Weights of a small GPT-style language model, trained from scratch on English Wikipedia.
Architecture: rotary positions, biases.
Training: a variant of Adam for these matrices, 833M tokens, 13162 steps.
Each number is 128 + 32 x the weight over its row's rms, rounded and kept within 0 to 255. Layers, rows and columns count from 0. Numbers have three digits each. The size before them is the row's rms in percent of the matrix's.

# o: layer 8 attention output (transposed), 384x256, rms 0.224, rows 107-127, columns 0-127
# v: layer 8 attention value, 384x256, rms 0.127, rows 108-127, columns 0-127
# q: layer 8 attention query, 384x256, rms 0.106, rows 128-131, columns 0-127
# k: layer 8 attention key, 384x256, rms 0.106, rows 128-131, columns 0-127
o107 152:157108115102164150147120122122073200106158076152178122115123105129028156120140138131126126088108179134114152100164139098147103122153149116071129074142127059168160106156201162185164085128067137101116170154154127120118081085096162112154107158154115141141123144147095117130132063134177096145170124156120114104128118224193160094188124102115151098074105140125137152136091187084144115160149
v108 139:126098128079107166145125102114144161149135153151130122085112148102090095129089044124070143146134124092198126192124073064124091151171171166134120117133125087165128100053148121189181149121101120101120077084077126100151109136124105162144121117091105174124130118151155073097082122146082098165112106115114092159182126118214130148149194110147090143156145129121093121127084120199121112159196
o108 145:120112183155135115082142106098185108145155123126146187150117133107127091140120151197136068051149163122153124161126067188188162102135075137124113129112136125082116106106103094135121158158079155110153071133149130145155124136129163116094173134115098072134150142121126110104197074118153129105121098209137207086102125098092071143102143166181110118201197124153104135122115116085117085096096
v109 149:127118116113086118033152120107092108135119037112126097111141097115093156127130114125133126105124138180135130130138166103087132139162102162148128127046104169127121094122179159089209207188119152067102163158155070147120138167113126131135071151180115125105122169155185096143111130122150097070137143127160134141079133141126149149108088110128174088120105116117155121128122124031120151121122
o109 163:150166115142153136104120176095085129085181118138167172078093148152172116144089107144116109154086138137155088090088134121076208146115119114116125173170098094113104073151178115103116091110130156101149120166099173114132105097106133151141107107126091122106164074174076164135146132119153117174133086121150154162109161175103118126087139077108161142157141104141127118109191125203150124106138
v110 139:138100155097093181139121086118148079129128095113115112120169134126114137147089067097110173109117092174089053115124149104150156115150141151128117122112098121146125188134058149114215116108220134155144109148176089166127092115150111134140138098072088105135117137119140050127095133119149164106146127197195169125112148131177109129150114150149123133108135152111117180112110180129100113128157
o110 152:082157106138152142141131166185112147149136136219135119113070098127142142147096171114116143097124139144156105101182175151109106137110116118066109110160115133130063135146136088081129155135153177077125128161095099121130140185082121144071136174141144166102118093174110193170110146155141141117079152107121119075138141130124113138127137131104166159140158139195062069100141075139178126092066
v111 143:120133079103197134067130102120078179134139134162101115069090104164151142142120073184029136129109125117074143156125126149180150081147133115088161142162152147070068093074102123091141121171164118067141123130157176075176163155172093112114114132175107072166159108154103120144164124125069200134158070105129111171116126178115126097090055190142192103112147110138196167077169130083090131157118
o111 159:091133101101047073142148181142148102152088130123152100151141093092137157108089120115147083145174114170147107085174136100078112113091097056139119131134097148230159117105146137170169131127125077127128083113089121143154119141106128147107174142148111100100202184110092132118147128118150093132122128120064120174137170107131128095095159100097076139144070133150113151109119135142171144078127
v112 141:116156163127103111090133172151105162156183130126111137114141101112148149078133113150067071087124130143138159175149163058132147180092222173079111154143121093109142164082119112177166161159157136153136114141131149074125133142095153100143106137144140126112176108073180200124099130166096169113151146079103088175149081116158101128068066086106148105135118175078114070118136109156122100128098
o112 158:167146099133173070115145099127200076120127097117093202117107152146113076202090124087136172112133074144040116138104090125124129132110125106168113160086167145090105139139193158109164124127138108095119133105104070217111111120110162171115167077188201123158135101144116149152128149157129107156072052146141098143105120095137118128102145176103080139108100165114157162191072087173136060163179
v113 136:129131141069103115045155166070125118164124078142139136162149148104088135114141093156128117120124155105128129155098123116103102155107142170146133077112099098156122083137071086097143163097140193082137164122072165133060039151162147148136104137184136146127114062106105139155159121122099183170169117130165180145163148092094107123098121092143108154151112084179127095096171136154129137199092
o113 149:122137134103065148246176137127160142082134138142099103099152081106089098069139117138177167125082145107093154148097140118101215114109081122076165145111118157083126188142125146070162182137085099095144093109170137143209153107135162126140132080123110089131126140076117163146142087132188048144072082151101042138077125111127105103088120094116165157154126128102108131103167143130160130124092
v114 141:126075138091132152115119140158144118115142138188194112140113078137150090125121086083123185113101084150124171102162110146136202122203138048114147092075125164142131088115047190110139118155118149193141151112120146115115145149177098122131124163156148054112098144135181121121085128097149131171107101110149109160087115097125118134139147094139142164143125123088119160133140106147126142113114
o114 154:127197119157106085141111151109041052161127143118128146119142116039116139097122161120150107143074127105092091124096161147127115184174090117070097140094084099100154135182206106155085169115120182084157158148111157118147120105101127176134116164106148116106144119096114145159169101138128110090178106140137087101162114139128141120171098189141066087093084167158146107125171143136158180155151
v115 134:148113143141155214134138133084138095097119129097168106118142163106114143111122107133143140130095237114110136114127194151132148115122133151128093145148113123115126113101100168190089104071161132162167133083194178111168067163071182133123118139082073168163086131127162090133102134187111085118097153099107173162119161084149116196076108087078140155127150086180126130082121125143152123144090
o115 146:110152080145129148163145123183146077202147145155121177134131095094101117144109127125149107136136102105216171098098125117137150144225110135063118095193117120146171135104117111088155150161074127138153163055106064100148134105176143136207152112114123090108162156153096137112120175140178162151151103118129092140089086166104159113093108165134131138185142092100119140137076085150089172128169
v116 149:103129072133152104116166130149100136100129109175101136152126118167136166112128056139115135211131155115112124096175133146151186112144117123146141146136114158163107118140130142102076081098162157146164132092127126117107165097083076130190092089167110133121147116171122128133074128117116175120088158078145147109103122110179171111082051128072148117154124089092076149085152156079135179127098
o116 161:188128108163144118125104160149185063176116140053153150110163132163130119068149148154135118125144082171071187131142091159101148223144104115094123119195134070077133137110116093096179141112167122126092162128161081105167106081110147093156130140114116123140150153115167070088104112133188142088139172107158133066184121128141096148099192124077136148104110159187135120194180088161159092178130
v117 142:137164127154132179120122096114111128127178174065120135158118183118104191073115156115132120153150061073101131146150124115113100113166067141181113079135163115098140127113085161133135100103108132082098148155080128118142154155071155130132084204168141141081104131132134142133068129093162112141095109069114137097160110112168155123141076151163101106185132104107131093157119111132094132166115
o117 158:135106109114115124167157125158093126057128156103098068131135103104173059163089158148168213082137158162099139079128150119187122147073187177104104095074185123123166104103089102107215158157109190184165088142128141116102098101112086096179193106144079121136144139127157133138120216144108125094135128142144173178136130085089132123085113079175105145097092113173117168128097162120190123128188
v118 134:125177176067133145077096100155172156105130132090119149147149098105160144096136146169130205143103084101104121184123099161194088099158137184090120205136180110186165136182080109162173137165064067132132085140107151083078088125133129104133073165111162119106177168054093115142133131155125105113083161104140179103054116107156132104139147113130153132111125112129169165148128103155155125153163
o118 151:089141136218142115087157091087163202128103132103143092117157156182133133174168182098117161106129126157157149095172107129085097116150163087104116116132151075157129133134109197089105125103095230121130137131179092169111151107112179116138120128181137135111130163125110129083068141148127132120111132139151085129193128152119131084118129218102155193180139167124126076127097166061136171114174
v119 144:138116152111124108123153134113083131124157149141209127158134150189175164158150140215119181146114088147116131113117101087104171172096097096134144112130133138158174125136124118199111122047131107151159139140189104134102094149120151107057132100144071165116154108202146124116091127109148087092173152110108160134122164131170156142200109065141134117088138138085178137149159129167103145124051
o119 161:097163144158153207109104138126141068092148130114076100086122124098126097064135056059108119081135142155118102148119129108141110084163194084103127131089106139096130131134104141114177115140117155067104155147157114166199194121153099154240135153154147158126168146053165083110136109121123191154130124096150115153099109146177139155086177137133108085195126144080105158126164150066121130094184
v120 140:138159127068127103138089132120124103149136097163075131052187159122132106071125156175117086165112134187107143077143137122124133135131196086104118137086151122153082102113153134092117080136060135141113129074186129153116054135050172179057150134149167239090124170179119094086139127142175111086112139132175120107182064138136100125222103107086089074143147097179115078111163107088168111153174
o120 155:115128090143216098112165108117083100109103138117147095182132139059150141169103194009062132126109101073136112162168170171087129136115091065118140137111137100092159166127151140179117162094169104144119138129151118100100219151124131108175071113134182140113122065117127126163143158104099110234101164126139154121054157104125136120092132098107148177114156098110145105157098148113083175153074
v121 138:105050184114154108094116130118124122131118167093182108130175162157132109098103106170136119147101067109149124099185134121167116107147137200141152173124101135170125163131169165175092143177142198193101070118130110138167178127053178118051183187167130129104140124158061144096105133172133163119128107071148128181133147164110136103154172146170137134094171133089102065075137133153119105124107
o121 153:128133201161122220103163108126139129095096088104117116123086108092105110135121181132125155135108148128122143126085127202174129166163128067121089042128184110145138142115116132054118104131147143117107154098074142166168141137155099100153124151076149175058072115139153136148170080128133162141163098104088152123126095124118098082141079075084099127163126144171135106118141115157109138081110
v122 140:141098104105120149097093155139173129180149095158133142176215125169135148136119127056115180157135141135125177144140148149109121135158183120161155136187110099163128124102141190117132085121144116089112148132126147067134163138067115117126121157118164211085082084164126118109197139100078084123174136163085106132125105143154122138135183157136141095134168157135140116107134213055148113145134
o122 143:142176215074102085186170107097110054119162119142125136104072128157140094156090122149077098097110076084119132134106161158209123126103153100133158056163121160110143138124131094137106115142116194083101128138143092138069155128162158134101101155156128126162099119122107121149112109102178192173149104088156134140158188091186184082157172112141104167157078147129129119179119090170131136143114
v123 137:129107162162128058128157074109149181139179195109126097136143145149092137100132172178179155119160182075132190145147171146008118102133123099207117138137132129136130122121159153153185186033118147136137085177157135130061137140103115140122108107094115088128151154171083059150128121161114127103174164161165097166122118137140114102157145074135082098137165152149139100132117139088050086155109
o123 150:154138150112195132077078126158134134146138084103109059090097158104144122128142155115088082151156129146149104161145088065226134179108158113151106129097129195061063188103109109125168140157145138149155139118148168157170115147119117138142108094114114151104137097132130152121136162178075110106181087079151177143109123160119103154178093161149144140122114121129076126139108100155167192159059
v124 138:133127128154084195148108123162105149125111109112177142139147115137121160143105059115119126098090151117113161114155140127158117167124158051119116124154107163118162148170113108087083104148125135155100163115144069096084119130066099126132177142175202144148139191146136142095119124165137113113188134093126076111097147103119127119176091122138129122096118171124183142155096159093094093127182
o124 149:083173166076115088144103169095134180133165104156049072091061130133063113093107184113106149137133098087107109118088121167156092154123116134131147077104158119171129131075179206130149148142164152127140135116139181135088167130166141061120084109091121115125185152088125151148159104158131085153091173118208166107125096108127148145159161120147056096191148112160163160130154091163130167162088
v125 142:145108151148111161131135148142064103147111129142120132198129129146137181170116101092120147089113129166140096164097165089072055160121077092102075160173117171121132067116160095084148141194101156203135150140072155154176145137082110134115127124093108167132137133084097074140113134154153135138131162177143094061176165155095131131081155116098133104168147122153090204160149117156073160179095
o125 161:153136100098090165133111154125137111131079099110161143138081133148133120098088189114134094147122145078076071110121122130157146099127120129122135094134132108180062167168077158078174106133137113124095096159185151130084123141180146110200156120133158128160149070133139147081109141124145155097046160072111184172119130078165101149089110164152130155095070183153137049137089135141111114091108
v126 138:129146141097108155133152155111113120173135174109123148153187094127116134077137131151189133123144168173153103114141131151082089143129124124108126089093139097111081147081100099193090138146122089105096095132145168183197135132143128061124158054116139158164133099161145167108088125153110184136110062087211134093076124164088129090153092095171155133136102131156149146148083172105162078147083
o126 160:172155089112188142129141116090143073184147064168101166166124166134121061196150116140113115170142078074147112161153107168134149135096150137169156171114132132132151167140135229070065117124114173201099131119127173115141105104123163154146186119139087069132073137161160085126126129116133069111184134158075162116094123116119210128116204157125082142129163160140121094090132119150126145107168
v127 142:142115136105209124089157080126119087154149139159150141131169087154146098112146143115160109091118115177171152189166170126108089168168128142143111113115129119148145146097124135092108084094104122069115157116159173105168105167175118100167153170110158133093126122092113103113112125207139127128149199074131117165070099142139125085141133115159109102079091089184110120127116112130150086154082
o127 155:147218131110145174132142147145135161135136150111135136097062147103153134129168043172082189192118161064112162087135126105151142092183090059133084109154131164133097115147158096156094169124119142096113113189119064037106099115102110117092150087101103174124095125142185146133082077083104113155128084140177102174119170125102137103112127089144114129183158128129093154130121188129144123074175
q128 083:152112104084164138149093169124157197129098130176214140104161130034108145077104158135126134100185169141138119103185148091094100146137129094123122106097143171110129156148120122117158105133081140149127093094126169135145155123127102140173126130106183147128113130106144151125159184113091151140128147127167164128169111075111151165062180155116131140140154147119105118111074120160183138079080
k128 083:155050159097129069062110150155105095165135195129103113123136066205157106187131153098118165134147102125140121094083138126130117100127101174083106143148131078088144141148095163115121139115124094082116131157156119200162185160102158125159090148112119161106189125167132085098125113175132084085143141169107149119112152165095103085157134120088162136173125130185177161125114193119137096152137
q129 112:031138115144143096148095124143151119118094168127190201149140146206113175123123133060132128091099151119153093141156160125119125129158142143106124070113173127081137080119123184096114177114205085158108089111131139107185106073126113189085109098091073154098122153087123164152139140127136116155088112143159186145121145147077188124157141152115092149097081166095144192103097144131153061113125
k129 079:066171170153180151156085143120086143049108101104145099201181131128158126188118193091147137183133146128138155150131106125115136164132122120104077125141114208125138111107036167133173173126177153102176111125139109128215094082117124132105145159096162090111140062119112152153161138103133140107125119107129159133120151137134156091116121144144123128098129148109125081091156165087083063129107
q130 061:143133130128089131044136107137176138132109139133109147192160120152194103100193102128116128183112096147133155103132121099110123115117140145130128097145144167116133176176134153090150106159094116114089125141075156080084137156140184178161153170164105135096196147125121133136098125163154126111178138148118101145144201136139144058154107124147150147077113126152198092107161137057129057201094
k130 196:237111138128168115127138115153123125126164116079098030114070091104132151175190099097142072119129109117192147098126119135131098087159130133109056112128120161104136121093125103151110111148121143118132104135163145165142130108160117164153105110171127144109136152093129097091116076150147139141091123138115150126118150123150053054146114083089111133119152147120131122141101087151092191182137
q131 100:169094097110143117138124136048076230128138153145143116146159095108126107144103116140098100167119067127107135138126088095149179146105156147169117157182141178101115077114151116111071130100080096143107163108135124173083145165108076128137166140169086129120137172100141130133054162081125058111135116118158075133129137136101106152101107090130097109027097152091124170126089065140165102156153
k131 097:182027110112099123111130186114126105133138120114089123146046090150128156058155093116113128137121098129107182096119200115104148122157133177142186121061096097101130169116156140178091135143130126137085125125095091112105179132181094154111117088161103137122099103190173132129077170112093157109113171135102083076148139116054121146120141143150086155114062133153136164109212111175160140159073